{
  "n_kv_head": 2,
  "positions": "rope",
  "init_std_o": 0.0057,
  "init_std_down": 0.00344,
  "lr": 0.00279
}
Each number is 128 + 32 x the weight over its row's rms, rounded and kept within 0 to 255. Layers, rows and columns count from 0. Numbers have three digits each. The size before them is the row's rms in percent of the matrix's.

# layer 10 MLP up, 704x256, rms 0.107, rows 255-271, columns 128-255
104:155124131120130134164113134140067140102118149156154119066160146110098140173207088120128083172155122068161163128101175212188162134120154083129162103132135147105091054159150186124101165145144139111117118123080102152074109137165138151135107047116110188155183152111179145177119147147144109123134143131144096129150174151118147107088144157098099152139106096142127164047159157128130113078102
099:171090117146129121104109129122113082155142115123117166111138109153123127072173068086141110205151145125126169098109098112115113126161118158099077156151092109176096097130124093152147135151161125145100089117155150138064130087110135128113102108119088189116142176088129104245136084024186119136110112064064095117117114122094144091171103059126127083142148133107144164122159126103128113111143
104:157154129183146068074077136148114175098125123090123195117118128123106104110051122135132133176054139149126152117122142099166103084160103140185116093103101055106104175126177187154078196113130170178181139082120118128100079140084168172074079099198125153071122140089115131172145119135114149176211153122072134109150093122131091137119097133116125176146101117110130116144166143154130088126150
097:120125136156135164179168132134139120144130097151082114145103140142108119082168190076163112102098177074138144192104099110148125121129107200113155139092127105124118112092134142126131099141092191099109106134161112082143189069120104179152172085142089164159123062075156110145099092169122100107124089083143116165122128100148140118162157128156118116132130139125104113078093160130149114181108
097:068193103101172175104171149108097118182121154130066097142145119131090149120079094122131139134177135153090135156102185186151135148125109141111100116116083148158101109115149142101073105142133130087155161103089089085112122160139106100141133155085098078140129135153091110130096139146168143134146120135181117189071153172104104139115163128128149122100151064138084109119136098117150112087107
094:129146170116170153152106084115152100111125055170108122110119122142153088119064195099127135107191175117110137103094125215081139120137129113140095155120149147143115123164109060167105094125155061186072066113125105108079117107093108118136131136105126058152063140132154152140109113153162091096125145110098096103162144103173177152132144092110111153139142181116160159130126166063130155109112
105:127111063143147089075183117136103168074165115111113199157140092123118145140125158183136126113112095092162183133138144148160108185169104188129052140128147154121134083101116114115149153148132115110091153127143132133142139118121116094155094122094138142162097154124119130102100081067093128144058120089112159123149052062130122150117184127103137071139125116133142152097160107181128177072113
101:128123176139145083133097093147156154099130104183136138148103144049099180117098092096144098143123129127119143182177156136125165121158132172085144150133137132128127133136094147133153105116104140107101176090124149113127152132150104132152161127096150034090197111096099126155082051114055092131092137116093135114107111133100126133095116087134169140148168095132086094157120089198167118137132
102:087110166210155161133184088188151158120201100085143099138054121146151103101098189103196115132150099141140144115179144142157091127172135147168118155104194102038091143144141097140174109163140113179136163192100080099073100121136102130107123130136137106109107178148092116141066195100159145104114095202130127150120091139134143133204097177193155129146115083176121153106128147116160102124082
099:105167142167122150211183151148111190154152158147127127135173104196108106145162188121141112075139135087142128095159097086073137103159139143073152140116080123131191061114175146122123116104186120083123114086139148153174073114111139064113138109087139152152176138104162073120110160141162165148179112140129069140148101119078069100056095139094111170187141103182138125121144092132097126152163
095:132077161142176109179136107142060127132102135116117133146094113128124087104129175145163125159126131076082147132189066137085181118102132166109152119140163138143127105138161108079156157157098078154148218123097139111080118093166099137085125103217102109095109172066156095142072104100144141143160095107154138110166140058128153106132169129134107096193137089170116050144113153120137149154175
104:150131148160061204129181159146106089156211130057120151147137139178096193102107140164130125111130126166169095087140144072118162158118096064141173127144168088083156201106169141105158160150144120144159123081118089105149124202094104113105105040224127122174129075172061132086087129136085115066141121096146164094116141148100153197139134146091123097143134129172126087174097120091159150142101
099:114151133146103108104065097146147107156136111090113163108091103136136109166107198082100099132141125175156175113075150147105109135151124144129076072114116085165131171120114111120101122117136063108078129065087103155149088215169108160165079085085103148153089126111160156143111076101128149132133139120123148164062081110126158139092168148054173098114145139129111128132126142130137133121144
101:145129125144122141110123148144139173158137143087177081113207154175085116170096104177149183106151097151126161181101149097091125058142091083075147064113119122150106105096137136067083118163094150136114123151124069086125148140061172166092088082093110123125117080175125127072158134059207163174170115191138168126138097157198059157162143170170089110125178141125141137135093174156123145106130
100:180096095123121087095174110132116236062085125125167111083123108129190078133136132093137129129053090112128173096179143106135149149123172104166090150114144090133117133152155184143164112139143110113094120117125109134122101164108077084170087163119160212091101103159132070135107076158136131176175114079104154132149078123074119190137171124174148101127135162120177136118122104145129140140111
099:126096181132135159111132182091167179079137106142135135113061132128120079138191124161136141143161186125200070118158174107134161133126068144117177086114110125132194110164102084106131078118095117128091081088156148107133171151099105167090175162089135100144094163135101140107125089114155111056156112155154102101150075129097112066073143151122097166159105173149160109130177154109160147130124
097:071122160155180104178129106146112098121166154141133134176129122113110095154175134122131112066145154139122096144118156166153118122086131113216066097142116105116107198100136119111128089110100109085142155117142103074131143167053138118068127128227106059114120179106100119147149080178148109129152158139104141143098162110143181202115226118150129148163115119144099102133191118152136149157146
# layer 10 MLP down (transposed), 704x256, rms 0.133, rows 255-271, columns 128-255
106:127125180178116141116063093154127135168159137087155173089152113106181103130126108090128083178167150088089116131088145134168106141140136088117166135088069133115132126134185148174144130111181159126086158176123171102096107114157153086168107175093093116141146087111136138151171140100167118118129139117111098123112047137180144110115092143166200117133116084083100194124103133144163112121090
099:142095085135149138102156172123174156165111167158166073113133124136123125195081127099108101170111166144134157157148088111091116097114098119127132066106073122130122099124175130183097170109101122154088147114148084106088156072104116154177179079119111104172074168198100114125162149124056118113140167205081164111133158142118107080133125182138124156167078099099153126114128145147154103146075
097:078105162059166132163156167132105100171160173085090115139125136126132133159086152123138106147198144174145084056110132133132083106108092064178119083121142152112127119095133175112143071144122067128105087126149170086135136133076132137074138165116097078179173111104108129162115144135155107126093151161139113108161172145103182121144153195203154137145108142153119116160164141095137155166126
097:104138120128176134178143131164075137099135120067128134113127121160152128132144160138153113136106105213107114135152081148164160124116105122123143081162146124173105127075078145112117077099113158208138085124113097127154180081082154192131068097187124095171150138112100123154150136116154156061145203071127135092136118154139129116116130125122158121131152126169172159179118119133138174133138
096:083107134158099105093134207144013130053171134124108155139136145109125137145141129120142176192105145141085142161119148128139021169085165139190151125106104149153140102113162089157083178061066134112197100148100188148170165151125097137066122112146087149134081092059097140157109127190136071055133099140173128119085148096132129089119100143110126120132145108130162184212106110147113164142123
098:099121083076074079154127166198124183166138104121094071117102066093142112127145120064134168125161097082150147168129081158094149149130116163086079153074128068118070119145088141129156068094114149153068140139155158099145178153138094088110072137090052094202072132133141139172146149147132186120133136108086173131158114160120131093185155100110126085160137149099135092079146156176218156136096
100:140158115096150143165136096178089155128129172134151131135050093117121102095162102061135143123109134121071191082118145138094178184111108152135102183156072095111144127094129147103067089103117117120110153047098066127059115129134153105144135154107142108097100116144074127099161086127110105121139118097129185081090111115162126196116129117122163104111125172142093128133103130152195116180077
099:078160115163102104173148127180121086176053128126162189167216088130087101109108159134150119103119198097095131085159173138138139145170145153132205085080172163138144109140136100106072108153127165158116135165170140131108090085058133142152095058156159064133123087115111195190069122132107162151147113150130157140114119165151132081142122078162086143107146112129102106131202124109098131125115
103:090095127104074080163084120142111081149150187138173141042107126147067087107159138122172147103132215073192130081077153097105097092153128085132130137157149156110074183059096174123097204113156162106094099124091071105144124159187100130088139104113160144109142156159213133117159098150082096084188121098097134130128089089134113101139161166140108113174149118119129096075098109127103176144114
092:148122085146116128156160110105180142111146104108133138063132118155150145154149151155179093094157134087074209172133103138085087128087113120133136127053152061173186133112066154144166115136177147110123100123119174078143102110166104146140117131075075109144171102058135140081107154127109133101136139079143141099146053131172133132115144079101097148123146141178161156198181148159178094134164
098:147106145153148067096147122096087120110121122126106118166093165126173137133152092148039116160126155054125152126124119118125141120124159123106186100119107103140129123127146166153133143143143116108131108082138188098090167125143138142129124124156094157128120101063188164087136128059146166107131109115078169088149172051079062089129150112097123155128122157105129161099171109098093147165195
095:191105173143129155126192164156072138079182069067169114081116165084077131098149166144093099080149120177117131142088109118128176144100072125152038110143171137154110139171117103086147148101108095140117177085130080092123132168101155126113120120143107143135128132169117109118156132147088140112107136138140129110121183098199148177179153162164097094147155166155164110162137147099125151092154
101:173172070151120153121088087070092051111101122159083171141097131129109094115103100121139138125130150119118128084073149162098086136059098118153145103158090087170107146113129120178066131059093119080117162097087133136165132116156147095160108087150100138160113162085175152137120116130179142110159105105157127141087123139123137108132067166110166118095080177123176121111131131055071089142087
099:153096139143220068133089132158157149076122151087121141208092111136136077062128119161150168133092106108167045159121113147138129196104101163139103110090114143134082149131126108142183095183095108142147144153092101119092116193167195074124140127111128149180114097135103101157122156129080128113135176124136159108124165181110150098062123140115133132126111128153138138179119110166112107081172
099:178093158144154111154128065160119084146186088135120166147140125116093144134121090141154180133113101142157155124128077173123092139128200061107100136100084119121138116093135177100202143109085165093200157204171161144125080085168138201174098121197101104150153123183067165109136140125129176122130150140137135132096145068159114081116149156125155109098134136107134065126130109114110077152169
096:144144213112084114196113160118206143111121101142110149088106114139121104095168121144192134118176104111153133128149137095084147084070105181138145149132131143148124138139105112135117169084157102189125162126060130158108106128066108120176129148106064146125124184113066192128165106202150197088072160158070100089089162169144125155095125147093163148088139174157158111091131196118103112103131
099:103080188104098124161106117115124109078127110098050107221115114117135135140149136143147086066100170136130114174157111203075114185145145082155180103094158139143054182132118135135095090130158187132139106149096142087156188186090119141080122133167164125133108118068129116138163113127100097061143136164122145093120137134182092161135139053079112099152146170146148128108172119088169152117114
# layer 10 MLP gate, 704x256, rms 0.103, rows 256-272, columns 128-255
099:133122084144127086114130106113154144174106160178205158086110130127093128115149122134126102122084189094099155139148187142164143091072147116170176165106121161129085097117176126159134089149225145119067201163075113088111123231130123170148142158159110070091100098105132173121155158125129141222138165100118155092090135106099113169132187145142169182096114100164139085099174117131186161150200
097:137129115065157135142135111113127127136084107113088115115121212130131127154133095138120111092099102123129149097107139134089073226131135139086140122133178186024121144143126139113128159170118108093086111154155164165140180113126168044137131103119111183116085157103111087115130114112089005151122101078135083090102187080084161089110120101114094120089072149087102157155140226175157116159159
098:126176068160106086145110171198137102186136124153131153185157126107136145189146184143099124107109113121120118112183060138114131149123154145152090103114082119137154167120144115089085164094098088103114149063179101106098123108118122131093142177129143046179139151158146143127131103076067110126080098156154090202117101108175119122103124147142152115090104134209143134118163122209161135081166
102:166125083098080102110083137144113146091119112166123171091084113175161144165137160131201144144180145147149126086140171077116115141169135114083101086161077200078131061087149125139146143138146095085117140104122108122169094134096166171125119113150106122128114092165141145159087138179105151076132194103102158125137056114146121154141182129125136100154112139134109131122144086134172092144111
093:116108134149152158131135145110164165110152130126129139157126213061099123119118125167090160159153143189118178109123099159124126163064123169118103164192101162098154191100139125184110145175166156087114110116106067164152091151158158104130059130139076109143133148156153141051099124107087113127119146072193061085165113153163151152137095130137110118167086146149142130114088176157105085102152
101:088124184129166146143118135105161141157099163097101142099146129155151145137138074113179141111129150151136042137094051119120150101107177141111202079190153182139144177183074083116133092175108075134094159158142112169115109153077149176140144190073135080083169118149106086186101128157173090153160092155099088113109178202127127115141080103167117200102157131110142103105117106088122106141155
102:095150156211127152124152170107149136133127150102133111127096144148095178174140111119097102114114145101098179088113127122138142089140120144142175132151096181113163082076124106151205112169146114154094134125115151050121154181118137169130169152152117080030150129249167130102089153124124101100156110080138147139098127101110093095090153108160158174150110140110093120105127117194115100156101
103:152098115083110078142174134154125126162137112158165103116159136166131125104139116207110158160195100096134138106066143193081114163109141166133171185107070094152135174191099110116080087169164096154102147113129113149122118124114128121150062165160096145077175116084133126151173110131119061014112142082155081145104103169098138145108143135155114110160085144154126141127136135110136096109113
097:100085099165145147125157046119134130117096167092118111124086158079125190115077121169099146163119057168166138119105123135192116196103132113168118144132143109116111133122110050137131159152114129198172146146119123115068145171127132154104078165193138111076091111075136148181138137142122104098064155154094179127099209137163107107100112142145127064087135138155127116132122172147181148141179
097:085098158062111065130143132061145136128147150113101121056140109092096148099075120118178125121155173075130138127121152132119132168113132109145101085094093149156075143096101105120166084169123120121146112112154159143124177086155037096131116119157148082148114148182115130152098153163111127187075138102107082107167178139163147103153119176156092186113126085135113148163150179115075070065161
102:097163105137135157142121123180072188116122151110116094138161137109098060180075165102096112121139131111077133191105114139108121145178178163131186093094106160173130093118167125123126127185140086071077092131144110186131151180132168154145149160120132164135119145112143158110138181189037081085172070176125120169097142145129178097122164053169113113118122097117088164151115094136142126133169
097:136153118089136167143123083073146172149047071121142160100111103121128164127105133113085172127173178176172163133153139133102125125131081129164135162147139147185165140112157131061173139105131112153172147092161162122146170219109144147118085181139125131183141153069095125121104167117117145157170209113141141103173168098157099131081112156101123104098113126152081126097148172191111140146148
100:151120083182124178156140137084105140143148086113159123151166129140171150148133159107151154208131176214150140120172114128165170143106152126144098095133115114153098137116139111169119171120127088139146109094151110145074134142149154129189121166112124114111177143174112119141135078093068111154204124138112145091166171097103134122133090173139116069148115149107154148131135173134163080180130
103:130127130047111129139140191137146082160104104129141097169092101143152132124082117123145093116077108143076099102176085113054184171147114087186149147102153103111117158117138132136177158125157145131112130139108164125204142163149086099098024122165135115155095133146140161088128120100152157154156134144162109166103090098109162139176104081109211099176226170116136075142166180089165158155117
106:207125118103117125137183130144093119138088181152101118126151135105100074147140103099098173108186137157164153115136161176092135123098164140135124125072211136118109133136135094164103124121046163136107158163117120123126103143098131109123105107098096125086114061120174145120120177149167166053136098121125144098089155118153149103080122183200113103146123067156176098085121117144100144104180
097:178156118123111128158180147155067155106074163075121105088106128122121180120141182176098165178116090175197174092161144099166191198125135076144094097167167121130157116125157132130123129147155172057118198192067142088129135119144131149145119123121124129144119140193089122150156120103078173119141144126101154120137155151117152150134102190140190131188107119104133132142152105101107153101119
098:066117113144123100111143159101163159116239130116163167125060113090175100098122129150106128155127109055119137096054167140144166135081200150096148094163129124130122104109114124130138140175136184149172139081121123121133057160123173112119113154111138155159083134184127190189110094162101147128115119173024114159167119061094095119169146180129184119158133179150163112133088131117159199156083